{
  "d_model": 320,
  "n_kv_head": 10,
  "rope_base": 10000.0,
  "tie_embeddings": false,
  "parallel_block": false,
  "init_std_up": 0.0622,
  "init_mimetic": 0.7,
  "lr_mult_o": 1.5,
  "beta1": 0.95,
  "decay_fraction": 0.438,
  "decay_shape": "linear",
  "final_lr_fraction": 0.0,
  "seq_len": 512,
  "train_tokens": 562400000,
  "steps": 4176
}
Each number is 50 + 12 x the weight over its row's rms, rounded and kept within 0 to 99. Layers, rows and columns count from 0. The size before them is the row's rms in percent of the matrix's.

# gate: layer 4 MLP gate, 640x320, rms 0.0982, rows 337-371, columns 256-319
# up: layer 4 MLP up, 640x320, rms 0.0933, rows 337-371, columns 256-319
# down: layer 4 MLP down (transposed), 640x320, rms 0.0833, rows 337-371, columns 256-319
gate337 101:50 40 58 52 34 44 47 58 34 63 60 55 55 40 49 69 70 42 59 57 34 70 34 57 77 45 61 41 40 57 29 51 38 57 62 74 36 40 59 40 52 53 48 51 27 54 59 48 49 57 57 33 47 44 65 74 61 55 54 56 57 31 63 44
up337 104:56 54 61 39 46 49 88 45 56 50 73 60 53 51 41 40 41 54 40 49 59 61 39 28 39 47 49 52 53 58 43 51 31 53 57 60 46 44 35 39 51 50 43 51 57 26 60 61 34 54 41 41 72 58 57 37 49 45 31 20 68 50 52 50
down337 099:43 64 63 65 60 45 54 46 38 40 49 61 77 56 45 38 55 57 44 39 46 58 46 54 36 12 65 51 49 39 42 51 39 51 55 43 58 58 70 38 38 67 41 52 60 42 55 52 40 66 44 45 56 51 41 55 48 49 52 49 36 45 58 52
gate338 106:58 52 53 67 37 49 50 33 66 34 70 57 38 61 55 51 56 56 54 61 64 34 53 48 39 39 77 42 43 35 34 54 26 63 31 50 24 42 54 43 39 53 26 24 41 44 49 46 33 36 53 51 48 47 67 35 40 65 31 48 49 56 44 59
up338 095:49 38 46 47 49 51 51 29 51 47 33 54 47 57 32 45 35 58 51 47 53 49 51 29 66 54 32 58 47 58 79 57 32 36 52 47 62 50 46 66 53 46 66 67 43 67 67 41 55 56 62 54 56 57 53 49 40 42 43 47 43 56 46 46
down338 101:57 61 42 53 37 32 52 41 54 63 49 45 48 32 47 41 38 61 56 48 66 52 46 43 65 73 28 43 49 37 45 43 42 51 40 40 46 63 41 53 46 54 61 59 39 54 67 37 67 53 41 44 52 39 55 55 45 36 37 41 31 71 42 55
gate339 098:36 63 22 38 60 66 51 42 50 55 26 37 58 59 49 40 55 28 56 56 58 64 58 49 56 51 60 59 77 65 13 39 48 43 31 35 34 42 55 66 29 44 41 31 60 37 61 59 59 68 66 49 42 55 53 58 58 37 33 47 66 57 58 44
up339 099:34 45 18 33 37 45 31 48 63 51 14 61 57 57 41 61 44 42 34 58 41 43 49 58 48 56 50 73 66 52 46 44 26 36 38 46 70 60 39 62 68 46 54 58 50 59 53 72 58 67 42 41 57 65 42 55 42 35 22 57 38 39 61 55
down339 101:40 56 67 37 65 75 38 44 49 37 42 30 65 76 57 48 59 51 68 45 39 54 60 50 55 53 73 45 71 55 33 19 16 69 56 71 32 49 40 41 32 56 49 08 45 31 46 52 67 27 67 56 44 62 48 47 49 67 52 38 61 60 56 43
gate340 087:58 47 31 43 34 39 68 46 50 42 63 64 54 62 40 38 44 29 30 39 56 66 47 50 52 46 74 37 51 53 55 46 40 81 40 71 67 51 31 24 65 65 52 49 46 77 55 45 45 44 39 33 56 48 51 25 68 48 50 34 59 84 46 62
up340 087:55 32 43 49 42 39 57 62 53 49 43 62 60 50 53 29 35 26 50 44 33 76 38 34 69 54 41 46 45 47 63 40 36 74 32 62 74 45 65 58 56 43 34 53 48 75 67 52 56 53 18 46 24 36 40 39 43 48 44 39 52 60 41 62
down340 094:55 33 63 42 54 52 67 11 59 53 45 48 75 42 52 39 51 42 51 45 56 74 17 46 44 55 44 63 59 49 49 55 38 41 42 45 72 48 67 54 58 48 29 38 73 28 41 34 54 52 55 46 43 55 50 56 41 57 54 60 57 42 43 35
gate341 102:61 70 34 52 45 50 34 45 46 52 46 50 56 50 55 60 72 52 49 74 64 53 65 50 61 57 37 33 44 62 46 62 48 50 38 55 34 40 37 29 59 36 41 31 47 50 53 40 71 41 70 65 29 43 39 51 51 39 41 52 48 52 47 61
up341 102:60 47 56 51 27 31 45 44 42 64 62 57 56 57 23 48 60 42 44 52 48 80 48 45 56 41 42 60 63 65 41 41 20 57 48 44 43 32 25 46 72 70 62 43 61 53 42 40 47 47 48 43 56 53 80 42 43 48 28 37 64 51 48 49
down341 108:60 49 31 69 28 58 26 53 57 25 60 71 65 57 59 50 74 32 67 41 40 45 31 56 30 56 41 61 59 33 31 46 55 47 47 30 40 25 58 38 52 60 59 62 63 64 29 39 59 55 67 42 35 53 45 35 46 54 22 42 57 53 62 81
gate342 103:41 16 37 49 23 57 62 44 41 49 54 58 38 46 56 59 65 59 45 49 34 57 61 28 53 46 74 52 30 66 67 41 47 44 40 57 51 57 51 41 37 53 47 43 47 57 24 59 50 41 40 47 61 53 57 25 62 50 26 37 40 49 65 42
up342 100:41 50 54 44 44 35 38 61 40 64 58 53 33 55 60 45 46 55 27 50 46 58 55 51 60 35 42 59 45 60 57 29 42 58 51 63 50 37 75 51 73 74 48 49 35 52 41 54 52 56 45 45 62 73 48 72 40 59 44 67 68 66 68 61
down342 102:15 45 58 45 78 52 66 58 62 68 59 40 44 53 50 61 61 61 55 58 54 51 49 65 67 47 55 53 77 31 67 33 51 56 39 62 54 55 86 50 65 61 55 72 45 58 33 38 55 40 54 45 39 59 40 45 43 60 69 61 33 53 71 47
gate343 092:50 47 53 43 36 41 46 55 27 31 46 36 57 43 72 46 47 41 63 45 55 50 63 36 61 52 53 50 39 64 59 38 60 59 69 53 42 73 51 64 72 46 63 44 50 54 48 36 65 36 58 39 71 70 60 21 44 44 38 58 57 37 44 42
up343 088:37 34 40 57 48 70 49 50 61 46 58 50 51 48 54 48 45 50 42 53 46 52 65 52 34 47 37 35 55 47 50 49 41 54 43 52 67 41 31 34 39 54 42 43 44 47 52 56 42 57 38 58 21 19 51 49 40 49 55 32 56 60 41 46
down343 094:32 47 45 54 42 55 50 62 55 63 73 59 59 44 40 47 25 26 61 49 49 56 68 58 51 36 49 51 39 42 52 22 44 44 48 50 35 55 40 42 30 43 34 37 37 45 60 72 59 67 47 60 35 45 51 47 52 39 36 52 73 56 37 40
gate344 106:66 55 53 37 58 52 20 30 68 70 61 41 48 24 55 28 62 48 42 49 44 57 30 55 27 52 49 38 69 55 47 52 43 30 51 56 33 62 59 57 53 57 25 65 55 42 50 64 63 59 36 33 68 39 47 57 47 40 46 61 60 58 67 62
up344 106:40 51 48 31 68 64 54 47 63 37 38 79 41 44 59 56 43 59 63 46 56 38 52 49 46 59 72 64 65 34 69 65 52 56 38 48 53 61 51 49 49 49 55 47 52 39 40 66 62 13 38 55 43 49 53 56 43 50 43 41 48 64 41 70
down344 107:29 45 47 46 62 48 64 38 55 48 49 73 39 68 54 43 37 52 64 63 40 53 51 47 43 45 67 47 71 45 62 69 60 51 41 26 62 74 35 29 64 57 34 59 54 46 54 52 64 29 46 68 49 50 49 39 47 53 61 55 61 67 46 50
gate345 099:50 48 50 51 28 60 53 42 49 47 53 37 46 58 26 48 47 47 75 66 56 58 32 61 28 41 40 50 57 33 53 47 32 55 60 47 50 46 37 56 48 54 69 55 62 46 41 60 44 45 36 35 45 53 61 56 54 55 39 46 64 42 67 40
up345 101:57 65 31 52 44 52 60 61 71 55 36 69 53 41 60 49 55 61 22 60 42 51 40 56 55 47 66 49 46 47 69 61 68 60 52 56 54 28 59 40 41 50 52 63 44 43 60 46 45 68 72 59 57 43 26 44 32 39 65 56 40 83 57 48
down345 100:52 68 36 50 49 46 35 58 65 59 54 63 41 38 56 31 50 45 58 31 55 48 37 76 57 45 57 45 31 75 49 40 56 57 53 43 52 36 42 54 20 46 39 66 24 68 55 54 37 73 62 56 54 52 50 33 58 47 74 40 59 58 55 44
gate346 111:47 48 56 56 32 55 49 45 40 70 56 65 38 45 74 55 29 35 40 51 49 61 73 47 41 37 46 40 42 61 58 37 37 47 39 20 64 57 40 28 52 50 59 64 54 58 52 39 35 60 44 64 43 61 36 52 70 46 50 44 39 67 52 45
up346 102:49 47 39 54 43 58 59 55 50 34 41 36 76 47 44 50 50 41 37 59 57 36 48 57 47 53 63 45 52 37 38 37 59 54 47 68 50 76 53 71 32 38 40 57 55 47 48 43 74 42 23 57 69 64 40 58 37 37 63 51 51 48 69 70
down346 106:60 56 35 56 42 62 43 30 39 56 53 35 64 57 56 46 48 47 30 56 41 64 61 57 61 53 45 30 33 68 57 52 40 62 52 38 44 52 63 40 36 37 53 68 48 30 55 71 47 46 47 74 55 40 38 37 26 56 62 35 53 50 50 81
gate347 108:40 28 54 49 46 40 58 60 50 59 69 34 27 41 57 31 50 38 46 48 57 45 64 59 50 53 48 46 50 66 33 36 47 58 36 50 48 64 53 62 22 44 52 40 64 44 72 43 49 73 30 37 31 53 53 59 35 21 28 51 53 41 65 53
up347 104:48 42 55 52 70 46 57 63 54 26 64 56 54 70 57 38 53 55 37 47 36 37 69 55 70 58 43 19 50 42 56 64 63 52 43 62 51 53 36 46 29 43 37 60 52 34 49 70 36 37 49 43 43 47 33 37 65 59 37 43 72 53 66 54
down347 110:74 64 38 43 57 56 62 43 57 48 57 65 68 80 49 22 54 54 49 59 61 48 55 63 40 51 60 51 48 53 53 53 61 44 37 46 53 46 43 58 60 65 22 29 41 43 54 60 50 50 49 41 39 42 48 41 64 42 36 59 45 56 66 55
gate348 107:46 44 55 71 49 44 52 51 57 52 57 61 42 43 57 58 58 55 60 44 34 35 46 77 71 42 47 59 66 64 32 60 52 66 57 42 46 46 57 70 31 47 44 34 60 47 49 46 73 47 61 47 54 40 46 52 49 47 44 26 51 29 48 46
up348 107:43 50 67 74 55 52 47 48 50 42 52 69 48 45 60 51 52 48 46 50 65 56 48 78 77 71 38 33 72 51 49 81 48 56 64 47 54 54 34 56 47 49 68 39 63 55 37 53 57 48 60 62 60 46 44 44 24 61 58 45 74 34 36 31
down348 101:49 33 72 60 60 59 50 53 35 30 56 55 58 33 41 53 57 49 59 53 71 50 53 67 66 74 53 38 52 47 63 62 41 65 73 48 44 56 38 49 62 64 57 43 61 40 40 51 38 39 52 44 58 40 54 45 33 72 45 64 34 37 27 32
gate349 093:71 52 49 48 50 42 48 35 56 82 49 36 59 61 50 37 38 60 21 53 60 51 71 46 73 22 50 45 49 43 29 50 33 62 21 74 59 57 52 58 41 68 53 60 56 49 47 40 51 58 56 27 62 32 67 36 30 47 56 40 50 60 54 22
up349 093:51 44 60 44 63 47 46 51 42 48 24 38 28 64 35 47 34 80 46 33 45 54 58 27 46 56 53 54 77 45 44 42 27 47 49 31 58 67 50 34 49 48 40 42 54 53 58 51 49 45 38 60 65 45 44 68 56 32 31 42 49 65 27 49
down349 098:53 58 43 45 47 33 40 57 57 58 45 54 53 59 51 65 42 66 39 22 56 55 79 49 45 43 56 56 46 73 46 31 51 92 48 47 37 70 55 35 49 54 48 51 58 42 40 59 51 53 41 31 79 52 32 68 73 41 61 52 52 50 32 43
gate350 094:38 59 60 57 53 43 71 53 43 38 62 36 37 48 46 39 58 54 57 52 54 53 47 24 38 56 60 39 60 72 37 35 63 51 50 34 34 61 51 54 51 65 55 37 49 41 43 48 56 44 37 35 51 55 52 62 42 37 50 48 74 63 64 62
up350 098:57 49 85 36 51 77 48 32 59 44 63 48 42 49 50 49 32 47 45 59 55 51 41 46 53 33 50 44 43 56 50 67 54 53 88 40 56 33 43 50 54 40 65 43 50 40 42 63 69 74 36 43 44 36 62 48 38 30 62 44 62 72 60 71
down350 088:57 49 72 42 49 29 50 64 36 63 51 22 45 61 43 58 66 48 62 46 33 47 62 42 54 24 72 23 69 53 40 34 52 59 52 41 56 70 70 47 63 43 70 52 39 64 59 66 56 42 24 53 35 60 53 53 69 40 32 46 44 35 59 50
gate351 101:58 42 41 62 52 29 58 57 54 51 40 42 69 48 41 48 25 62 42 63 58 55 53 38 54 38 44 31 50 60 49 58 80 46 38 39 27 44 52 54 55 35 50 57 49 79 57 59 50 36 47 50 56 46 68 39 43 57 24 72 49 55 59 60
up351 099:65 26 52 53 57 64 32 50 57 46 55 42 48 49 56 66 37 45 62 51 44 42 44 24 68 55 44 51 51 59 68 34 63 55 69 67 30 61 40 47 26 68 42 82 58 50 60 56 73 51 49 38 58 46 41 36 65 30 68 55 41 43 38 34
down351 103:58 52 40 66 40 61 57 49 35 36 51 54 69 40 49 51 46 52 55 72 60 53 56 53 45 46 47 44 54 34 49 60 50 62 50 52 46 47 59 51 37 39 53 47 67 68 53 26 60 53 65 44 38 32 46 36 45 44 18 43 52 44 38 45
gate352 097:35 62 25 31 36 46 45 56 48 42 50 44 66 60 55 37 25 55 58 51 47 34 64 64 64 60 44 62 74 42 68 49 59 46 37 64 54 58 59 15 42 45 24 48 61 34 69 41 61 44 45 61 69 52 48 59 65 70 76 47 35 64 39 54
up352 102:45 48 47 58 36 53 63 71 60 57 54 44 63 64 31 44 31 64 42 46 57 33 52 41 37 46 56 39 39 51 53 65 65 40 45 55 54 54 61 61 41 56 56 39 62 54 58 52 55 64 16 49 34 38 44 47 40 41 57 47 51 49 79 42
down352 100:48 47 45 46 48 39 43 63 54 60 33 43 58 45 66 78 62 50 40 53 51 48 48 37 57 54 41 43 42 49 78 62 42 41 76 40 61 38 40 54 36 55 57 38 42 30 64 51 36 37 31 74 44 31 42 36 54 55 38 41 65 32 59 62
gate353 098:45 50 40 51 55 79 40 71 39 65 05 34 44 39 44 67 51 49 69 53 49 64 52 56 39 63 29 50 62 52 45 66 68 61 54 49 14 42 60 51 64 47 31 58 35 56 40 37 42 63 63 54 42 57 52 60 48 56 65 63 49 55 55 46
up353 099:60 35 47 36 28 57 45 60 59 40 34 47 45 47 46 55 51 45 51 54 41 62 43 47 43 63 39 60 48 28 45 61 49 66 45 59 61 46 45 45 44 57 73 45 64 46 37 60 57 55 56 51 56 55 59 28 59 45 46 80 38 53 39 52
down353 100:66 39 61 52 53 49 76 36 45 47 36 57 45 43 45 35 50 52 47 54 48 43 64 79 61 50 54 54 33 68 62 66 60 31 57 52 45 51 22 52 58 60 91 65 49 27 70 34 34 32 41 75 85 47 49 54 39 46 67 43 62 60 36 64
gate354 091:27 57 46 41 02 64 43 60 35 35 60 51 38 70 38 42 39 34 33 48 74 40 64 47 45 51 59 46 54 43 46 56 45 62 57 46 54 49 54 56 60 48 50 55 83 36 46 66 45 39 40 36 43 64 58 55 62 55 47 65 57 48 36 53
up354 097:50 49 46 35 32 80 48 51 46 34 61 35 51 60 51 32 43 45 25 37 62 39 59 47 49 31 37 45 35 52 42 79 55 56 44 44 28 45 65 54 60 54 59 51 49 36 48 68 48 19 42 53 60 59 52 57 68 39 24 57 41 65 44 52
down354 096:58 66 53 51 66 52 36 51 39 44 48 37 54 47 48 55 55 60 47 33 31 47 52 44 37 43 41 50 38 49 45 46 63 46 58 42 46 52 54 63 46 71 57 42 17 50 33 61 52 29 43 55 61 60 37 75 57 45 33 50 49 38 50 46
gate355 100:32 49 60 31 49 51 60 55 58 46 37 70 46 48 63 29 53 48 69 57 47 71 37 27 72 62 44 58 35 52 75 65 19 54 35 29 59 36 58 33 52 75 62 58 30 52 47 68 30 54 30 64 62 41 47 38 54 61 58 47 27 52 56 72
up355 099:36 48 59 56 43 62 61 51 52 50 64 49 61 50 51 52 47 58 69 53 35 49 41 40 59 49 66 67 26 48 41 57 51 38 44 42 50 50 54 49 18 58 62 38 41 58 44 25 45 62 57 57 63 44 41 59 37 63 41 53 41 48 62 58
down355 102:33 46 46 42 63 78 54 58 53 42 58 67 51 52 49 44 52 53 62 64 65 64 42 51 68 59 48 56 64 26 71 55 38 39 46 18 58 44 55 71 45 54 57 62 19 59 47 33 50 49 67 41 42 59 64 46 57 47 38 51 28 70 33 59
gate356 101:35 61 55 63 48 47 57 49 55 47 17 43 57 56 53 35 35 51 57 44 59 49 34 42 58 54 45 42 46 42 65 61 31 54 53 44 78 70 55 45 50 23 70 48 51 62 37 56 60 60 51 72 68 50 51 40 61 42 38 31 52 67 45 54
up356 098:50 33 45 53 35 52 48 54 63 46 39 76 51 55 29 65 44 39 42 41 71 31 44 66 60 67 40 58 33 43 40 71 56 55 54 51 37 59 71 38 59 41 63 30 28 65 58 60 48 43 36 51 71 44 38 42 63 52 36 52 44 58 64 47
down356 100:52 56 37 49 45 54 56 50 47 49 46 40 55 49 38 69 46 67 52 37 32 31 43 50 55 49 30 61 52 50 59 61 57 26 27 60 55 38 69 51 59 23 70 41 66 40 57 53 46 43 55 67 36 60 63 28 51 45 54 49 55 52 68 68
gate357 108:48 26 66 40 57 45 34 58 63 44 31 36 53 50 44 46 61 52 49 52 62 52 52 56 43 45 48 43 57 55 38 60 37 43 75 50 49 50 28 67 48 41 58 63 59 58 51 48 28 43 64 67 52 55 60 54 42 64 44 69 48 58 36 87
up357 095:36 53 68 62 44 47 49 73 76 62 32 35 41 60 41 47 27 54 57 45 35 58 63 29 51 35 43 59 49 67 47 44 72 38 33 59 56 48 48 44 43 62 60 44 38 40 25 55 51 47 45 42 46 41 57 47 39 43 48 26 74 72 53 41
down357 103:63 56 43 38 40 34 33 72 65 58 38 40 08 64 48 49 45 52 59 27 49 34 72 40 38 49 31 48 51 42 52 52 60 65 44 33 48 20 61 40 38 52 65 42 41 28 65 54 66 29 54 26 50 34 42 76 55 48 58 47 54 62 52 33
gate358 091:53 44 60 61 53 61 50 56 51 52 48 40 50 59 57 58 58 59 51 45 09 51 44 36 51 74 38 49 57 54 43 55 35 51 64 56 34 72 34 53 75 68 65 47 35 28 53 32 77 57 45 51 45 67 32 66 52 35 51 52 52 34 57 58
up358 103:40 65 72 43 46 31 46 49 37 65 40 52 56 64 47 38 48 56 55 60 37 57 54 33 59 65 60 44 56 38 44 79 52 52 29 54 31 56 62 60 41 71 48 70 46 27 56 37 59 51 54 51 53 92 51 45 57 60 79 35 55 47 46 38
down358 096:40 50 57 66 46 54 34 58 53 25 44 47 64 55 46 65 47 40 45 50 42 49 46 34 43 44 51 65 52 57 54 65 38 60 33 45 50 49 41 48 27 43 62 22 66 51 44 60 54 46 47 61 36 39 62 66 56 37 52 64 43 36 39 70
gate359 098:53 59 62 37 35 38 54 45 64 48 44 32 27 51 66 61 58 49 32 73 31 50 36 37 35 57 50 46 52 50 68 34 47 46 55 69 58 52 35 54 41 53 63 45 51 43 47 58 54 44 58 51 42 52 69 78 51 51 52 43 42 73 60 57
up359 102:61 62 50 68 65 50 73 41 45 52 25 44 64 42 44 53 66 58 64 47 51 39 52 71 59 48 53 48 59 43 36 57 56 67 42 53 56 51 59 72 45 43 61 44 53 46 52 65 56 51 67 51 62 47 44 17 45 22 57 75 48 37 34 46
down359 098:38 54 38 52 54 50 42 52 41 53 53 53 77 62 42 52 40 51 46 38 56 51 48 51 74 50 44 56 60 27 75 38 45 56 28 36 41 79 26 37 37 45 42 55 44 51 46 30 59 49 60 32 56 55 61 69 42 41 67 54 56 69 30 47
gate360 098:54 50 59 47 58 41 50 43 65 30 56 44 53 69 39 49 73 51 32 55 42 28 59 57 67 47 31 40 42 60 31 57 49 40 52 41 51 42 37 27 58 50 61 66 72 52 60 57 48 53 58 64 52 46 33 66 43 54 46 79 54 29 63 79
up360 097:60 44 23 61 48 52 58 47 34 48 56 42 40 46 42 39 12 47 60 44 40 53 51 47 36 53 30 59 64 29 46 44 78 57 56 49 71 58 57 84 48 48 43 50 18 30 38 53 69 50 61 41 35 49 60 54 46 50 60 36 63 63 49 47
down360 100:52 35 32 66 42 51 63 65 40 37 47 46 55 59 41 62 26 37 56 56 29 29 32 49 39 65 44 64 61 56 38 50 68 42 48 41 61 54 42 54 53 35 47 51 29 59 19 72 63 65 62 60 34 54 31 33 47 65 40 52 75 61 39 46
gate361 107:46 58 64 40 32 51 86 36 53 51 33 51 44 37 56 35 52 35 55 39 39 46 43 50 38 49 51 58 42 44 40 52 25 53 76 73 45 58 45 46 35 55 61 46 47 47 51 39 61 45 44 40 52 54 51 38 65 40 48 53 36 47 52 45
up361 099:59 49 45 64 46 61 44 55 34 53 48 47 40 52 55 63 50 62 49 57 50 58 56 53 46 51 61 48 41 47 47 66 65 34 32 62 71 45 40 58 45 34 30 42 48 37 58 44 53 40 62 50 43 58 22 35 39 57 47 41 49 53 56 28
down361 097:57 31 28 55 47 61 30 30 68 34 61 24 61 39 43 57 50 67 58 42 23 58 79 50 58 43 48 41 48 59 57 51 44 40 38 52 62 43 47 32 36 40 60 58 48 50 59 49 53 43 52 52 28 73 36 60 57 53 54 28 57 42 53 55
gate362 101:53 39 33 33 48 54 61 59 63 61 54 64 68 13 38 57 24 45 47 44 46 59 60 49 49 63 60 44 40 49 53 47 42 38 33 56 60 39 64 51 64 38 39 54 56 33 54 50 31 48 40 49 44 53 52 64 34 60 19 52 66 38 68 76
up362 102:32 30 57 58 43 68 41 44 32 65 37 46 36 51 37 38 48 45 46 41 75 41 49 51 63 36 58 69 61 67 39 51 44 59 49 45 54 60 43 38 71 29 58 48 38 35 77 54 36 60 51 30 54 74 65 38 65 45 63 43 63 43 54 44
down362 099:55 50 60 77 46 67 48 43 31 50 38 62 77 47 42 40 31 67 44 48 46 42 43 58 39 49 59 48 24 36 43 64 49 62 32 41 53 62 38 29 55 42 60 42 51 47 67 65 58 33 69 40 55 48 43 55 70 47 39 66 32 42 66 60
gate363 103:41 33 44 45 35 42 47 56 40 56 48 63 60 49 39 59 45 47 53 42 51 66 51 33 71 62 53 44 41 49 17 20 36 52 55 61 43 44 43 35 53 39 77 48 76 27 51 59 58 32 57 47 47 50 64 48 48 54 39 53 53 49 38 62
up363 103:55 44 67 43 44 55 46 71 52 41 44 47 53 49 62 40 44 37 63 23 64 48 55 51 72 48 53 59 58 51 43 45 49 46 79 58 58 50 41 50 64 31 55 49 55 45 46 43 42 47 67 58 45 40 40 26 62 59 36 60 49 66 37 49
down363 099:54 54 60 52 63 35 30 56 59 57 33 50 44 73 50 61 34 65 38 31 63 44 44 49 64 32 41 36 57 67 62 56 63 36 57 58 58 48 61 68 54 64 59 45 27 62 47 53 42 67 47 69 41 63 34 36 43 67 48 53 32 61 62 59
gate364 102:49 32 62 63 48 65 55 68 53 35 53 48 29 67 53 42 50 66 49 54 50 29 43 57 51 46 35 49 44 58 87 33 32 48 42 53 27 62 67 52 28 26 37 66 39 48 22 33 61 54 43 44 65 54 61 45 49 41 50 55 38 47 65 46
up364 103:57 45 61 33 53 56 47 39 55 45 57 49 51 49 41 73 52 31 73 56 75 71 60 50 49 34 43 37 60 52 42 36 41 53 63 54 52 29 49 38 61 58 40 16 69 31 74 52 34 63 49 50 24 54 51 38 61 39 46 44 75 60 47 54
down364 092:48 46 59 37 52 54 55 36 52 50 43 78 46 46 47 60 55 37 39 53 35 40 42 44 66 52 34 39 30 63 47 49 58 47 53 50 29 34 44 46 56 79 41 25 46 48 28 54 76 76 63 73 56 50 44 59 58 34 44 34 66 33 50 42
gate365 097:54 42 75 38 64 55 33 50 54 52 52 82 52 43 34 40 34 51 60 34 38 41 47 33 47 49 52 51 69 49 54 62 60 62 44 56 54 69 65 34 45 60 44 41 64 36 39 55 72 61 51 50 46 56 67 48 40 42 55 34 62 56 46 43
up365 096:63 56 30 57 43 61 35 50 64 67 36 55 37 65 43 50 50 48 49 46 44 48 47 45 42 50 47 43 51 56 39 44 49 43 63 65 31 62 68 61 58 55 35 48 43 57 35 50 44 52 45 58 50 51 53 75 69 53 60 39 42 56 49 60
down365 100:70 56 32 49 45 64 46 53 42 58 49 28 30 97 46 53 51 34 52 41 36 48 65 55 39 61 58 34 63 58 50 40 60 37 80 60 34 26 58 56 53 41 46 53 52 43 44 44 55 41 42 59 56 53 48 69 59 60 61 41 35 44 54 38
gate366 093:39 33 62 51 49 55 55 34 77 60 46 73 60 57 33 35 40 26 50 48 48 77 57 64 65 50 54 59 46 53 54 55 72 47 51 43 30 57 38 56 53 44 03 56 33 37 52 53 52 69 38 71 66 53 54 51 49 53 50 61 41 55 43 50
up366 106:66 49 35 51 57 54 75 66 40 61 42 48 38 47 58 66 52 58 57 57 48 43 50 63 55 62 70 52 65 64 35 52 55 56 68 54 49 51 53 65 44 39 42 27 44 52 44 53 38 34 55 32 48 38 69 40 65 53 52 58 63 48 47 27
down366 105:44 36 55 33 46 38 55 28 54 31 57 56 43 33 66 53 44 35 44 63 41 58 49 69 57 44 54 63 32 52 50 64 51 62 36 57 34 55 52 71 79 56 23 35 59 35 64 53 65 51 31 68 59 55 49 69 44 61 50 65 36 61 45 59
gate367 105:61 73 51 44 55 63 44 83 51 51 28 49 54 55 70 52 48 44 48 69 60 46 38 40 37 46 34 56 57 35 36 57 32 43 44 34 53 49 36 48 37 62 53 49 46 58 63 51 45 47 56 55 56 61 45 40 81 68 43 62 69 45 42 57
up367 102:69 40 21 36 25 60 59 60 43 36 34 40 33 65 70 49 48 46 57 46 49 43 44 36 54 25 35 69 43 36 62 61 68 43 51 58 43 28 61 40 39 54 38 40 43 53 59 55 58 58 62 65 83 38 43 48 51 61 36 63 46 31 63 50
down367 097:59 44 14 66 32 62 44 59 38 66 45 49 41 57 70 55 48 52 56 45 49 32 43 37 41 40 49 61 28 42 54 59 47 25 58 60 48 51 52 42 38 44 54 41 57 40 48 51 43 47 53 36 68 75 43 41 58 54 49 40 60 49 65 26
gate368 087:48 21 60 45 17 63 39 67 49 50 52 38 34 61 51 41 55 28 47 69 21 35 46 53 56 29 79 60 64 66 56 55 51 67 50 73 46 66 46 59 55 48 47 63 36 61 38 41 41 78 59 50 49 60 38 59 40 33 43 48 41 52 42 53
up368 099:56 41 53 45 65 53 39 60 58 53 67 53 37 57 67 48 61 46 47 69 09 58 53 34 39 49 58 37 56 55 50 58 41 47 61 67 30 45 43 64 53 33 42 75 51 36 62 49 51 55 59 43 64 61 47 54 62 31 64 41 43 48 41 36
down368 090:68 52 37 52 32 65 56 56 59 45 75 46 49 59 58 57 39 40 57 59 36 50 56 54 61 34 42 69 66 61 54 58 56 51 46 56 49 42 54 88 67 38 47 55 50 27 66 37 41 47 52 53 73 29 58 79 36 52 59 28 52 38 32 44
gate369 091:25 48 71 66 24 41 50 67 46 59 57 41 53 57 50 42 39 71 23 55 50 54 52 64 65 61 30 52 54 52 68 65 43 56 35 38 53 62 49 44 42 56 50 56 72 50 47 63 61 49 57 57 49 51 60 64 40 54 48 55 47 62 62 49
up369 096:77 48 48 40 65 52 45 30 50 51 33 54 24 45 45 33 39 36 39 50 61 70 32 41 47 36 58 66 36 47 51 31 44 39 56 53 43 24 38 36 73 51 55 43 66 42 33 41 26 31 53 48 55 48 45 57 42 39 44 41 51 65 34 52
down369 094:45 67 36 37 55 32 54 62 74 34 66 48 58 59 55 66 48 60 49 46 54 58 53 60 54 54 38 25 69 53 47 53 34 53 61 38 49 45 42 68 46 27 60 51 66 35 49 43 62 37 55 57 46 56 52 52 68 57 30 51 62 55 57 51
gate370 101:57 39 47 56 34 40 52 50 48 52 41 62 32 48 17 50 56 24 52 49 34 66 45 63 68 56 62 67 44 60 64 56 51 22 32 52 64 56 48 53 39 47 50 45 60 51 64 71 47 64 43 56 56 47 56 58 53 46 44 44 40 54 32 68
up370 100:36 35 36 71 51 55 57 52 55 56 52 37 52 34 47 60 61 60 67 46 53 62 49 33 43 58 50 61 52 60 25 58 31 52 83 52 38 43 69 30 52 50 35 51 60 62 41 58 56 33 69 47 48 72 56 32 52 52 59 50 68 62 65 46
down370 104:51 50 49 23 32 51 56 73 54 68 44 46 46 47 49 80 59 43 58 39 58 65 56 45 48 59 53 78 39 46 67 54 50 61 51 58 54 37 46 34 61 59 46 23 51 63 50 49 56 31 56 62 50 36 58 37 53 28 46 74 37 63 66 45
gate371 097:54 40 74 49 57 61 60 44 48 58 31 56 61 65 56 56 51 56 72 37 48 47 47 50 45 25 56 48 57 40 43 60 31 69 54 41 59 32 33 61 58 38 50 40 51 32 46 46 63 37 54 58 38 62 39 58 61 60 52 46 58 47 42 69
up371 098:61 59 67 59 42 34 27 44 63 36 32 56 48 51 54 40 67 63 50 37 75 44 63 56 50 44 39 56 79 51 84 54 60 46 28 51 53 52 58 60 46 62 40 54 49 49 55 58 48 73 53 50 30 23 66 29 54 64 64 41 47 57 58 59
down371 102:46 60 28 58 56 51 50 44 72 61 65 51 46 53 55 47 34 54 29 56 43 55 48 47 50 40 55 57 50 49 33 63 73 41 63 40 29 59 66 33 28 44 54 34 48 42 69 39 30 58 33 38 62 69 55 54 63 44 39 66 38 41 59 56